Weights of a small transformer language model.
Size: 23 layers, width 128, MLP 512 tanh GELU, 5.5M parameters.
Architecture: learned positions, biases, tied embeddings.
Each number is 500 + 25 x the weight over its row's rms, rounded and kept within 0 to 999. Layers, rows and columns count from 0. Numbers have three digits each. The size before them is the row's rms in percent of the matrix's.

# up: layer 10 MLP up, 512x128, rms 0.317, rows 5-57, columns 0-127
# down: layer 10 MLP down (transposed), 512x128, rms 0.31, rows 5-56, columns 0-127
up5 108:502516511502492519455578517503545513438518506480537518510513507522555495469476522514486491460541546497465481493528501520494499479488498516481490530519496492479511493497466491470502506543455481463483453500486512507516494473513503510510485498507494486482485480512489534483444500482511497508505496462492584512460496548505522479444535488527472493492517486474537515515460496491479486524502
down5 104:482519530498492530474483467486512502533491515491469456482511506513528491506521485475511485488483495520473516510515553509478511508503451489529562472545517466500500545488461469471481517537483547544482537464484499513522510466489476533494474523516523501518486471520499496483474552487490483468487540486503508524477509552515530487494540547477467498540478496540509491546516519496502496445519
up6 114:528497454504500495489482526520484532530516516473468487489489504489534560504533501545477549524523495479489533493492506480484544486533520511524428529493477487499527493507478488527527491560506505537533494534469508502503459476461486499482518507448535523457508508527490528472483481512515537526531522486499512500472479509495534471517488521482475549521494512528459499466523486492509483530461
down6 107:524513503504543467518468458509483533495513509517493543453500517540531476533546536512494461468508492556493470476456481490519491522495525473502502509522532474524478489491472477460505507494517502514512512498512524504513490491522539454485459501426519514494526455502426513520487478505467511500497521499506523516510488478510504474434518514500492541489528520451500495479486519495479504473479
up7 097:488512503504511487545532486533508484443446529534493541501506464517515477490559489479478536531528519499510512522535519499481533512514526504566513438484480524464521537508478503497539517504499503560499501535470508530448527489514478460503497503503486500515535458523517531497508490508512490515509510493500517512537538461524492538486516500475486498480541512517523526508476529494479529530480
down7 101:470521535468467485483537477510494507496497465486518504506505498551516504495550485493505515517521446495510480484498499487511479550538497505463462519502536468503519446475473482494489498474498503444513551552493494528491483515565543487490515471475457530515531481511508471517450509516488498504487506438514476522482462513496527532499489489514536476503479537496500470503501499518469534538512
up8 098:543453472499543552500492484526503514509459473518511533462503481488505504516524458496491463481492500493448505435481533540527496511496563518511499512516486511531476486512441531514513507535536457525498504488497489495488459491492490507515502497544507492465483477507471484494504514479517531510499483489507491496521508502567529461490494516493514530507482481461488483502556498458478450509533
down8 099:512509467484516486525519525468512484486494508491514534404482511509481490500518507497512449473511509492454527472524448499497515492484454486547523500495531489504461494535497524463511523494540481511506568554536484526487486480531483507549494472516487467506544521511461527474498477499493471533466501491499482498493471522480522495516480501498498474460482473495497483522542463508483523502479
up9 110:551481518435485514472525531454482456473520450515481520492496480460531512478488488510485513492510497503455487445518485495473484499447496509472483489489486475505501486513493532523502533536517460519485468510453522472513495490498464471463507468531533504497495526474528483534500476543477472506513498491509507499513493579480532477493527538538515504512457511469507525505486507504501525501466
down9 101:492496483515509479466526550533497461491455496514484549480514531515523511492502509512500459468492518482495498473513469506514510508531511481519526478473500486479499468540492536516488474543497509527494506484508505539513514504509497511502446494521512487502478569538575572494482480509508484525461520527533486502506530549467461521523539490515502476496540490488519555511519532513523498517495
up10 096:556516488519466495523488450537482485513488494458469481473532495515481483459477512476480501482542513503463481492518509538487497508505478478544507522488487490452528471531475513518455469516525478521480499510481496507491520485506422513458497492504491489524462492549484490499491511494508527508497501543448469459490508527504489509525557482497511533494535489529507517467500494493488446447478
down10 097:521443534521482541498495509515528483491491514500500483469490507521489452507499478501504491502497489500480477519491467561503492477508483454526472507514561504496489521502502486506497522537505458485517510483532543537446498475518507519479474512502504539499501464492497493513445505496494501492506515447483486431524511545472502481506497484517488494444513493487510475482506438528578499506537
up11 104:460486494480515537500492530465540490527487495515571491503478478498496514511506458525514504504553464521481480514475482503472476491502497522500483502532530513514541490483465525503492500492539461541510465490509533520466534500536424493504501532489488523508538466496455548488500504498516483466512483481498481544463482486516534451492527452488480530514514490489513493476496476531474513488459
down11 083:571545491536470496518490440542485513503531504527487541489531499526538511522507519470487509494483545508489511474535472486536515520506500488513530518495463511510448503503545506473510512535471533495504547485454464503554497495494511505540477488491523494526476533480502495543461529533515497515460523534506530479522484498504486535512518502504505454499509485527534538507503501486486507498542
up12 098:484471503530489496504499489475506477504510453554481495530533522489511484527496492538497515521482525512534464536502485506480562521502499523486478499513515510497481475493492487532476533537522530507513511494536526470467490480458470517499547505499572515490503467530491495498527535500528551500571481505535496494504460510509486523486511532524486496505495486529497506534445500473459570505493
down12 106:498495467513478497502490517554504484495432481490483532492518499504476451495517543498553515531508478471513507484499518472460536509526533528469480497482528502499485480503479504495550528500495504474480417519534508485461481481519490509528489514538467511510524460494485451517514555542520488522514509506506498544500488474469529461546510473506523515506510495486515482467514522478471520470522
up13 086:466473500486479524512469421483473488471491478481486530486536473485503488493466513460516500507549487463484471562489488528510501494478530481514448476507493513507513465506472503541491484476460501488495514507511493550514496480529524468535499513537501493490513500527476522495509495469510524507490543514526490480478530458490449494451527503476488513477557507542518484547504479497506509526458
down13 081:515474500501528470413503521474496495531511521501549525488494480480520474467492496455512508490525513548507502495488491504493527507516481508471500531584512504511523520486474521509480470538489470446504500482528521466493542514491499472497506511448488474567492523475499544519480496551438491510511477511482492499490482485523508531489491500529519512502498533464497477491509534503534520487520
up14 098:522532539519451484489537484517503528482509481515491508465483535515508503489523502471487467518503525519514494430504460528478513536482487478480526501502506524431500511523477486494470552486550539506482515502512479507536484487466496477496479523493509457497464458546505460487502470507525511519466508526533480471508489486486490523513553492482519533530519498533510520478524455470489508547518
down14 099:509496518481493518475534489481556511526519469514474465503449508515498465485518514531525532489514476531472503530451495484507512553492502447495557487483534481472485493525506495485516523487509533533524512503475487507493503460515484494505514534497528479534480513520524454499477499503526539501499499501493480498523460532517495548476492542493538494469470530490531442439522490525522451515502
up15 107:517495496528474480507575529571503526456503486506484458522520494514502516495504470543459538510469477477512529523484519516485500523491482478538544479496505523494534529497523470470498504486516522468533486547506469503452509473514472513531472499539527546526470474490526456491492505498520504520527468487512528480497495500488486531488531491479491488489532492542468543511485533500515546503503
down15 088:531513494522549511489474502497526433513480513490474543508451509490484488492485475478482526485485519503518546519516463505505523521484507498530489479522457497499473478528541503497538468482474520493423498475501474525498499467454495503500495458483500463517488549478510552518474492492522456516488495507493483453519480524490517459516467510539458534503498455509513477475506465491495488473472
up16 099:463494513471540511492475517543554533498513552461490469507490506484558533534515502508474524518513524488489508479503488499547514483491485523480495496500518497439507459496509507496492533520447522489474475484528503491471540489488486491497472545498532463493489478560557532490512481521556508486486479505513502513514488478509522460479475522544503495508483469522464478493484532517495481531537
down16 111:534485495497487485500512457512510488484450516493495571490484502484476490446512440519503496454517471490495491487467488520492513479498529441462531538513541573475516504509481489500474463511494479503523482514487480546495494511492513503470449503517523535477484517487482510546499507523499537526494539491529500490517503495473493504493492533566456519516545495468506483472506464517505490508500
up17 100:506469481523465495468558467489509484473459472508520488521496518546474471501534542495489445530482487448491514496476486548523514524502496486495534458522495525505469494493475509487475558501485490472517511521492513477561475492454500448488524470494527516499454496530494515499558495524531478489513495471507482518503527509464505511538514506485517514511528507509479528528492493445527515515523
down17 109:523489482467481493481511455513528468495504490514512500541490480498511527505456496535473479464496485528511492570488490504470545465488508461486480528477493536467490480528484490514494502488515555469521535525458460493492494479518520522548546489467494543526501471512506443496492501512482523500489542478477482516492459530500487496499497488464560454538515508519520534455491525502513486497498
up18 103:479505502490517537500530524506531487502458480468485519461514483507505501501465477513452484483466515467468497475477494495527481503436502509483483486500481471502522446542458502478543475525500476488530494505507514479471521465505491501431480447521489497523487492479519499446532517498447557482534529508479452491522505524513479478473533500506458536487468523506522523506489498486486486471513
down18 094:498501477497480521459459449494504523513539436513511482487479502459497480493511479470495526464495504519515481515523550520469540473518480511503523536488518509489479498528512480519442524541492529491507480478507505536479499512534488497503531442467455525531430464536478487465488550492485450517496515482531521473510469487516512514473502494511502491501472466489532532516495488511519525498515
up19 086:486508465504522506485491501478484489487505452524489515500493547565452476513491512484501475509455490493553502483506541493485528507454471518499507519501461502471495443481524503454445516511506513514494489508520497518473516511475480454455489487482451520531541490487481505508543505484487494485497513518524500507492538515465532542480512490483502549508490536535458496498484501545525552537518
down19 093:512483480472483503499488522531490488505492500491461488546504478479524554433503501470516509497521544522511490544458512472528527515509495513473498500545498539513493466486485517528533517469523528465517484522496479473495481509502505491538541531520520502474522470475491488513460515519469465478518525500452516509493516477569494464522506539474534518545464493478518521540512515506500452472488
up20 098:514535481535524497453461528483536470467490524511488500460499567493497500476512446496492491470486505469526502516456498492509497512524461496491491522483480513486499487513485520485470480521508522504467486502557528500506529498437481512452500541489499459515490530467476518475493471513496436480472502501498483485492508450482454505512483502521520466477463556540482502501510510508527505462528
down20 096:516503476495500500478503504519471526498531454494502536474516499491463470474548512539493466513469440539503471484491488481502503492531513475486435505504508483504508490489483499482503505518493476464541482499510497500468469499483500467462502505500496534510492496437488555538520495461488490478497491429505503490451506453476520500485514488493505441488467455521532474509491472548518540511510
up21 091:456485507451539535510498460450545493514554514469478509498476454518506487522477495495545506508490508495509468471508480491517525470542476496538494501490476521463523515509483437491514515471511520481486497506521489503489481501494482527534509495486495491514509499492476475495489534544461476576503536477549486538524503513502519508470486505504496522518494494465485556542504435483496517484503
down21 102:481452505508476521541471464482475502484516500530489527558505483485483495468516499487543514476494480539474524492470520502498526436541498533528500504502497462528470459518491559547509495490487510508492511467491507487496573506540529534475512503503476523471459526510458484504497519506496502530494515495491523451527533472473534506503486512472479508490483508546485529509485499456493534491472
up22 094:524491483507517443496485486503506502494511546483499493494506451473513526500542474550492506484484523467498521469521519507492517490512524519502508505519530545510495493504513472491541526480503452525441529520541538495536512505498517519491450461487499495496541516463479520506515466456528466443465499516492496510507462501502549463474492510463514486478505544515510504498542542446485499528512
down22 103:485512519506434548488487523489504518490478499483543501507491530495480552501514512479486526528493462491504482502484469488492498507501469468474491543532553483478511472491474487488521497514473515525491532505440476540529493465516471472485503518490467487491494491487540556520557512528490521510489412465538495517523496523495486540524547506512492487503473492500484480504480456504488481504532
up23 090:531457527487517530499458485496488480457491521494474515506506497495484479489532555537447502502449510476514513474529506475475520513547464516465485521475499554468474501520518507527491496484475481447517494513496479471508482473526496539515522496506475523514516549518510481515514464548485494471540457472491483535541491472507507494546508472509485487472468552521482503541500538504495518502496
down23 098:495468524523504534513481496491468501519519484503486483490501516513499475498530543517516483533479451497483485484498521475531470548475545534503505516517495509538534500448539541460472517492506533492527479508512471545505483495520506453519485498501447483454502452475458516472513501458501469524484484477517546485496537501520512522465511501458508556505499500489510509523451470523488526545510
up24 094:489503520499473535488501556467486529510509515479459513558464480501503562514505516494511485490525491502474464502467489482503497497532460476490525511492477515508495494556453535538484514510517495490516520498498542427488472490528486467480500488473502480478536458491500457530477464505505520480509496466511479496448453513551550475506492509512498513476540462490492497456526491508503510496509
down24 094:490483460495505461507509517506482486496433513539528530534542497512467488506518491522480462518526514443496476504534444502489491526523487514510502504484494471493500465545471548500501466505528516501533539502525500503485501541487510473530524476483447470525507540514486510493483487458507466491533512474531498499550498526488491500494471472455536519540458496540518507529499539492506489519471
up25 104:522482502526566477474499524524501543524477514490520478507537495458532550550473555521506494503493541476489514507539512498521493532495525513497495507529472513512501505528484456474496473523505487510505518520507502490503456529523499522489527524527504521532484517515502552451484515489478491487489501541511523483526502504486494533506485538565470556514540510492521486495506501423478482492483
down25 084:478549488491492525541504462528509501476499479516475548510494542540530484494520450444511520511485498524512479475451453501487511489497462539479533482479506522512475463501521544502498505462485491515502498447475474485514530511481538472518500462493506487478493519457532517532471472488537525483510541489508459538523507533522497489472497507491502462522470472532466504500499505536516477535521
up26 092:479459481522520499520472464476494476488479478494501488475517491530479517486509496472463479492491542500501467497501499511476502498482548514487550509500473481509517482504486486520489513509527473545514498516460521473503486475526434503522541456524515508493480498483536495512402525498478538535546489526517541494503502546512532500536506517497544495509495513544528552514504517466515470478499
down26 107:497522500511479486473455542517504546489542488460510471506533520489514512474447465493546542495520499463471498510505493521486484453508520519523501487499489521469498507515488468523517523524473474508493459429456482495489529496481468505495527474483489495518469497502469498510521485493465516499543528488516498433499468525517513526553492509478483517476483507549501518527519544521463499456498
up27 103:498469448535498471480515484475536525519518491542535455531514498455504529518520533480505525509449542462516499529518511490516462530508496512504500504471520465487487498507495503525531522480510452532493489503480482499478523504512486505480514529492515540483476506477501428498506525514517483556488465545460515505500496487513525540428458529525519505519530522529494502483521489511506507457500
down27 096:487506471542472479489532479514494499490505519515549487486519498500543503480537506499487516470508517492482479477474527472500544501564454505480537508494500492506545474505495452479483495530496519503555467476530517471515489460494469443477503490516542513496498483495488526496510478503490516508503487449460494487500492529476473512506471519526535523533520497480543475564486467474555479536480
up28 095:482436532497471479502509502490514514492451495529497481495502533492517534510474487491480488492513518504566539543495513507506503514569515509507516484507544535526524464514493490531515569514472460520499491498522524498507484543491440450464508507465489507519477485480465524492486520470532524460481483471528523490527450490481517520481485506508509478473516502522502512464477477514472506540505
down28 094:499535495507444468499499528455544508512485500497496529513491484488523461476512511462526518514464483493524499487478493548494514494501505505508505499464500464457483548507494515472540479508498537492502531505533464497481535504506502495482503510484482480482503526501541541451521535524478515509497497551483530550503511460561526473515565501473538510483495505478485476482519499568493498501454
up29 093:505485530507475542514479498507469469461496485508519502486469494514495497501497498469480498516480562470446497486512493508461512509463500500500481489513467488444535482488490501553537524471495496480490549493500501448475507456439479496457495483510491549519539492506514524514459488487540518456552476504489520524515504487479544529473491461509499516498484515522506462505460464509505506532465
down29 093:521507511518541543504462487464502518453492494491472498510499531527520526489534460543457500531503486527493505537471493426493467504478479491489501502525491543511522508501499515504490478492549463541493514502530482514514514508546471497525495536515493479471474486510446505514508536531446538510521463497493460479488511490545511510511528487516520529464494527432500525507482508499520512466504
up30 100:496512486507519526484513534506465488519493451464465466486492486510507532521490501478516520533523489453556509563538524487522492545530471498508481521506490501524507480515483468526488528495486514500569511472508450512502533503429494498489512532553507473520485533517538488523479509499505526483485507512486489501525525488481507548499550513540505499487451487546514515481531520521510499474496
down30 090:548516510515477524503483517495533507484501532493525490525532517491497513514530486465501487513495510498495517501447505488491509455523518510492515507474516499450524550500470475517530470537550498536457513479537507477476494515548479480454481447512505498489500462493541518480514446502506522536537453505502484521507467524521480462498474494507513546514501487507484543515442513467548499476525
up31 098:524519515516524451506501490547528418483533519483489459536538511504513546486483500499504503500513505511484503508535496443482506495479495489510457494541451492485499526553475447517480517516519517520502468495509561457476495520499484507520497503528491505499514467499475516514515536537496477512504512493505493479534500561486517486507471532572507491485481497495519485514525451500488471512486
down31 089:509497475552498552518512521485484521490500512507515508488502548508513499493479534491516474470479571547474478461446497465507473482495475494497501500482492464512470509515474478464514467509489476509499484500533482501496503503495520512466471513503514470536480526464512511510455490487532500520497492536509439516518519498513484480434485444501460490476535532493519496478446514453525500530530
up32 101:489513504492529490486515495504459491472492494506514490550516526505494523491515479519535532562444472520493515545471483495507519530492482492499462488486500541502516512523467504459480491457519522486482534464457519513473457543481489489545502553491521541479487501525515483482456480509509511524530528484491524491497529528526481477529495465497518506442570480499473526485484484488516496547502
down32 093:506548546485480496504498513519483501462505544492520485426497528503541503497455491502492485465484474481491482464518468549505504470486468500443492519466516462529515455496500485477514476529482529494503525523474472525504491514439490523499481472479492486515506542533541477476502531553478506510489483535494532493460496506505468511512492543541493503500509473481548509515508472486469500529484
up33 096:522506514516475521486513528555477515514550489493441486508532431496488547485485503507478511492524442482510535517509563492519499546519494544510499485510532470457474540458449492525508505480496544461519492506521495486448462497474496505527551495541509505499491482516522466532486474492481474527483489485492479462517479514526486516483509474503490503487497494495529501519503519471488516474493
down33 112:506512543501499456535526502541499515512537463459513444485458493506468509521513467486525560468493596495523495484484507526468494488529503499512484483480489501518442488487544486493498532456524513499463525523519496484503473492511513531520506482509500504489527532513514490543512483518483461502514499482489508502524468533465499521496508486478514457491476481500488545493496537492527490445477
up34 091:505486508472480516496470469538503523540490529511533467517512464526502500512483521486522542535521537496485522495526472498464493498511508505534510480495455513495497531503478517521501495536446521481449491508511489557508492474490496498520478532518501481524506497453475506470436487529517514522535517488504480468508462531547513483519525530484470488442486450535507480500530526549506479472536
down34 097:513504516535494484505537568473459534477505485480501510493469528511499502470551484496547486484463467474520452513523468486523489489551488491474453514471485487518503493482520523526544497471515508491559513488515493481501488513484499508513520472483522499510539524435506481549509489466484509528462514523501479486488545478522525502506516475492488457527497525470484480463464493446513505517500
up35 099:523509511471516535510509490487472447500474473522510537514546520473547519471536492506482514527497495507520496537495516522545489503521514453484539517481482506496532518505499503524495510510494428556483479471516500461529504486496502495518509505517532505481506512439500526572459499521505489485454536481494526491533539486515467491478515515497463476505519460484499509473536477553497486530504
down35 096:484537516515504476496508510508530531496541493447473490480431510500457480512469494500516498472515477482502503479478457485494540477506515550540469482549549503540513515513523519514501462474520532500527518521525507567518499511547473537470522494508483526496504471539518497420516476473522516475529515506500496503490470488490556503513481503496516519502511480488494514485458509498513494470499
up36 097:560554471476475498511484468483490452491504516450507519454508534518516533496503481468536548459477507473485498488503512493514537464481504495517515530505489503476506512499480461569506486456484467506485522530516491488542507473519499506518468465523466456485493480526467502520473459502528493477507460492502483464518475484496514492514467477524496472511482524473530519532524491469494540533478
down36 106:498515479494458485490499471485508509556465515463534523482488526515468498490527483486547513477504530494505503462460500524499489520482521513439519510445521531515551490471516521520486524457460474502501525537510492475530510455536526484480443487511501459510493499470437517521499482474492500478511529539500534513510455520552513492494492488517498490513489528521524488534499528488486529523476
up37 104:497476498511516444546453516485463499541469493495479463515541551470505532487499515541493495517506474486507526473489545481472494505433531457470516498436504502492506450510472509518535510518488500471526485485556515495473488501521505516529489487493526504506478494522528488508498464534485482499479453526519472477501505492528487485487491484469502548489505504503491483427481519507532481493516
down37 094:478561563496479547499563511494534463482535511530506529492525519494497513492493510488525462437472515506520520519495488522519492477501477519490429517498490510488512515519542489485496530521470508491502540481474457506556479482451527542505483493466505544523488529525528481520516516490471511500495516506483536494484535529496474494514509533518463474526495474524510512525501497520510517511534
up38 095:500529511502505526534496475460512538478509480527474468520500523479492567509467503493515495569464477522484466497485480467470476474488484497487474507506496490445509475475427491504492506503492473530492455513496493507463540503508499549520513525556515507509513492484514478576455509529493501504525498451530510437493474502488538488492487487511502501505510478477522516486518504491501476528508
down38 104:516461485493516488493492520488514515559467525488477514540532500482482505502489486525494490508518548492526559477451513484485472523492513533531524517526519470505507509438454484500450506495470481492504503505507470531469516484523488487539504514513483553501474522470551524450474493491564515477494490469515511474530461489495483519475494491525514509522472508503490521459550518524456487490511
up39 084:489513509523508512478498473501484502514510496494559553517495473514439480523475475504487467437538532510490477460466551496502513488491500529508496535486497520532479503500464578496492486510495504473461492499552528489518498463489518469497473506530508517514499467519450498477502532566483487474514462492514479535507529481536492524535504474494480463518489489488507512497502512526466513521537
down39 098:496548511500512488510541537535515512511513497466479511546538516437513484531475493495491514501501500475484511528512479460470451508511501523534528513489497494512531486509554497488505494489518517524505495525487467507506535485527510527490486506465484505539496517488475505544546552515510507470543545501489522470534462494527510501477522538463543473478474534519514512490511528478491437448490
up40 098:476511499523517504515511505491517507452501467499556509505488509488502467477487483508525511517529501499514499516502535472552483444508491465524442480541515516476506460504524500460507535530502490490481484481513467537484531563545522486490540505473547487495483519456478508529495520456507476457496535498473453511504501495532473454484492495542483509521481508533553504493481486494513517517539
down40 094:488431495490531493461473547504481518505467513513538532471539490482475552491514471550494470493480478522492527485499526512501494545494454483492516506540499513499467442519473516523555456555505483528528498481505478501486504503501493518496488487502485499495501486502514527528458475546499549468504495506493517493502495535517486526515488558512490499479525521524483483463503455482461504469500
up41 092:484526508502535497506516498445488536555447523493500439499521484477506518543497551474505513511500492499494495467505484499491514578492507521474446503510512537519503522526532489472510539515542503495506515530509509446502498497554498470548479466499512515506521511497535485529517484508489492509459470460527498485511486463504471454495501497495519539469522490481483460496509484524523539486483
down41 103:503475498482480470519516472534519514490494488517531460554449511498485574523510479446490540467489511474485521522494484482544516479509472512473500487513527502509525509514497478542490510504514499479514486490498496497539507494541515488544548480493543521516494473502466529493548513477545501458487470530512514528462491490493483521496493512459511470551496520468490505509468526444501497541467
up42 110:487468483465500503506502551496498531468490525436491502487472507493454555481477517515485499487487531497501529493499448513502494576486525517498505462470512520512526502487516505497525552439498504500464493475507513527494516515484473468521507470543529494479500484499523461532495473491503542529472511452498540509530522479482489508514528501492480519462498467535486505518499495531563500537499
down42 138:450492459514491453489550505512505496465467505530492470484489453516490475537448457516504499497479508454479463494540499528521516537496501505497485491474543480522529466549504506478511481505533440522542472502506515526485485520497518502504503478493543477487488559539511486499468506493536522521515518498489479497486510519505503482472449525506482553496479461505486486492485472500449525512521
up43 097:504526482504491488515502456484525501486505526507500509492481493505506502532468488508460474490512475471455488503502470534563509510503496457496570479546538504554515515539465509494515492490517487547479469521499474546512488501534491499506474522433480507505489523518492458462454511495506506503479522519508447472519472516508518497467527485511506514498485512490545481426514496518524539518501
down43 088:487489528508560499484519487525452490533513495512472523488479473510472508500522525515535494497491519531546511497490499509537512480505493544511489505469458500497478480466493495493492512512463554435529493499515522486505483507517484489492473472512518467484529501520492494522512511508432466536496504504531562484500484516447449534500482495474471446484468501471506500540475525502471463461475
up44 094:489474440509499529507526510509530467498512508507499479479468473485506554519507501490508552520536493511490466509485529483507435492508441506502449505509498455520490516476467467495470515510488452493504454480493468528492518456486513469502498491526540508516498581494471496476528498540499507531532464494506497510505484496535486500512507461470512505473483521489534525470529470510541513530489
down44 096:494552529456498456529535486532491527473517485510473541523510504487496520507519543521510498500464489547516514497491483480496545529493502500460543489508522489517465483546498494458486542470478539479502518492476524494464510487511513489509507517495495501511496454526505473505483450486469483485502531502502465520515521475540519481492522546542530467499495476533495479556523510522457475557525
up45 112:503503509473506483511451471548512546460511508536516428473483495530495473475461508500480506494484502521519481488540543527524490532481480509501492515485474503507504504510516481512488500512526491506493522506468460527541497549471497510518542511498490520471466483490507458508555472509512541489480510524508476534526556459466485440513484485545525497508504493470513489526532509536510511505548
down45 127:486452493487496518512485503506499526531510480480482465526504510516502528485493468531485494515526462524521488513522544493468561484487534498491461545506498494505488468495507465513420467510499466476459460535520478544472467497465487502518553501507479512514478463513497484493478501473533494527533498532522478502538476461465525504488488478545508515519512538511492514534535480488508493518552
up46 104:535490499509503501468480526516510511548496545485499504535492472532455465535506495508472495498519435522492524518500530468509496500468512494543487491515539490487511526499512514503495517493493531508463485502488513493516477480503529494527479558551488514480523480441504497525457517456506510488549453454498504475505497540531525464481472531504502430497490511485459496459466494514484534522497
down46 103:493527506514508493504540477523473451441482493520487511479538510530538521445474508511532482471504528484510483487499466500500502490540494486491529496495439514478508438512487490501494494480499500482547495510469474519499515487479465484500527454472492493519473548565459500494537486514492448510456522506503475506506516504494493537533529464480477533467495477518557508494511467474519478509499
up47 096:534511471532530544494511504508484494499514539509524501534509453536517503553507490474502479502472485509498521491508509489483477478492555531455463529494500535526489480498550463557479517503519474501537493480459532537503465483470506477495489501518504506489493485495513516492477462471475485487522493533527527484444520517523495517477507488557532493541521473467505490484520539464538553512493
down47 095:504459535516520520478447509508510476514501511511534500511503480520456510501462455538509478497536488498504562512506509510465482504549559533500462520480501513547479501542518549557504517471499532506466497450518468535494550503526497539493477530435499526522491527516489524501489492467483483542520494496499505469511500492491502506495475525524497460463519536492496498495486512510507489498524
up48 099:489477469473504487502500483523529490478463493523491456500498539510533528490455523497487501525493465524514505556463534500476480513506474507517464509481486464510452478499489542532522536448497490552502489510554529494514476490550480521496483514477460471511518507523537490526509488525477510483542500457490496562499484509492539522471489473513538491497528507512492558491537487504482500491460
down48 108:478491500497476484501506512484480490485520527512528502542521483481504463500502536495499525511524490517491527494477543498460494469528516507517571511526476445518487518432495497518494560490498485509509528515486493498517495512556477497489520548492458497453482508465476500454543536465518530505484510549489542515482492498502502510499541480514496451481477557501544506507522519471471493520494
up49 088:487506499498513530508460487526477501517569487508448518506496516487496520515484522496505482487519488497473468513478520489521515539462502533509531522465468485506566440520501492483469518481520441518527494530496533517516468503537480506501464463479531522494519475488555474521538463529503527475500497488489499543513493457520484537502490474555505522506518508495467461495509504493511476520548
down49 100:526544475524503480533469488488500501509474502527493502482490507512514496467508518498563519486513481525494483449515479487517470484520506465469493515525501474473495511523429521512502505495489523531443562483427526500513518482500509533508533526437477509482482514479462523510460488488505488540501486443500499532550522514482515493508474522511499557511499523506524534523516504480503487496516
up50 101:513484501508519471527515495475493532461495514506480472506467502498531452502541510519471518546429507520496509468473455556486481528489461500504505453509500564500496548511505456513517512562503486511454532499504496450526480489502504484503478506495503498481430495487486512533510523465518514463513480559496484490506491517469490490477471504502489511502508514478495510503530493452515510470526
down50 095:504482485501482520487477456480474512516487481503510490517470479564491521514470456468514492507532462511453498524478533493514512495466521498556501526501565520503529488524510518476470518556501498471502496500491514505488464526510475525544539489564478500535512446522471518516495533551481497433493506490504482508517488502522493514481517508496468509498504491482478522440466484481529480511496
up51 094:507504508511439511510502491467543490503529473493484456504527491541517494530486506478460503486481480497513476511496480532478546486471487481461513498557472490468521475482511492539484534568472490505477503492527508480497496517546468476455486552495495496473489480468508516529508462531469506509496514532534506489469560547470480464501481488528509499525541499489525499485513522467537496512473
down51 098:539487524462495465471485489454518457509539473491511510489496516524473450511502487505479526476518502529492470503459452528511493486448480507493482501473522530487495491483470553518514528556498503521483512499522483530499516490550493491519482539501490467491511492507468573470529514554511538490457487479508518478475546536466513493478507521486446510481509513508502474475475495492464493502491
up52 102:504497498543446485486492512473504469446506499538527499479470513463476507531450511534467554513516438484503511509463513489513493535494497493500491463467494532513506483499506497504503519479486490469519556511473485508514488498531489494550511527548486533454559476484511491477486455502474481505507504509485514474520531513513479472497492530444484510516486536524496487505513517459493559534499
down52 115:467529481485506494516506535427481482467487545483471542501482504511507489457498498512463514504508517512454490508513527487498484502449518499473467560534501527540497547515464517458465468489492479525450514510542505489523527487506495495490501568526490505491536528490471472538503506482511445509506475487461496512487499487477488504504494514492506495474482516525452484498499468493460545524495
up53 080:516471477472559509521502513525509505533526526531464515516463483496508468512462528520483563511518488535522518489539510481475481501472511454495454482515495471481461488480482483473503539533510503476492493460531509487511502496503532479456534461506510520485498524522542545550511508532502508503468511530512493526524535501486434476503523488501494474453487544492471486473514499506493514525463
down53 088:485483542505509472512500497494506521500516511515508470516491516524553479496497522463489459535522495470494553481495513508491475447529528510485506506496480494484499492475475540488480539520495511476501523486511454518533508499493518546508541511540484531506496539470477462495537492478498452515526487507521491467496472487488543479493532489500468492533494521495526528521545504453510505426579
up54 096:504463524512459513517492538532512515457457493502480515519534496472511515512516498472472531502472448444503515508484487558502507481560464513512490565529461497526477501483520497572510511489522505538474508508523507516464493485535504556480512502505484498465503505494495484494514502491501489508508520506464498434554502533488440510529493498528493511517476497488511492495515512530518489525523
down54 095:455533525519498509509486527502505507507502508522493468514469476534484516478523496481548522481466496481487490522445461519490496468487499474490491519506441521558514488488541491526463495486496477476508551463479523483485492486519472517519474523511555481476483524467525530474494516494508499500519484551526417513494484512531478473503525505515472454506476450513502513486518507493511455527528
up55 109:491477495521528530509532503451501516516459495510500533514500515525529521494500483535478500522493482495487504588469510493509513517476506508486496517542522514497586523512498485477473537502472484514536513539488493520521533534476532509533491473499506523506513468517498477477473498514532554524458485449480507489552508484461493515457535515475506501530472485481467520506469521480500502540486
down55 091:526513535520530513527489548528508479481510509498520486489506494483497481512472533506521475508494478520534532472490475474460501530545524476500493465474491498501447485481504506491529524485467549479500529497500503473478501461486494533520505500497509510527498514506497476511555520528486452489525535499457491487493531497497553496524517457540498441454562532553534545488496531512478490482510
up56 096:517492478496512491460483476489459534449550523524553525556500446509530502489487535486507541474522494504504522528509559512501566520516509495517473488494488493498495534489481495538504489440504456517494523520519468464502499491488555494570545504475497501499508473504512506530482500505489509487499509519519493488534494503481501495494498521504474513455543508494492525504517506435470489519499
down56 104:502522498486496473524522487489492490496471479503475478480548517487487470493473493546461483512497537441499491507475508494529494495525519504466522481527501514523504515514475547548505532478536520494496496514475490543515517525473481522494504530490494508524489505502504449515531513438532470495540483518452546478532532531483432482476468481524468483490490468516520500516540465524494502441479
up57 097:495459481506511492534491484517470491484471561507471481513518526543525487497491513488480483490501499476489493475504488494500490501484472497536450498494485479475526522518455537487511515524551500499479486502493526513452507513543490485521518510541472553471536452540488523506445501477509478523530497458506451483536511507485542465495557496503487480507522454499531501466512484447527484505475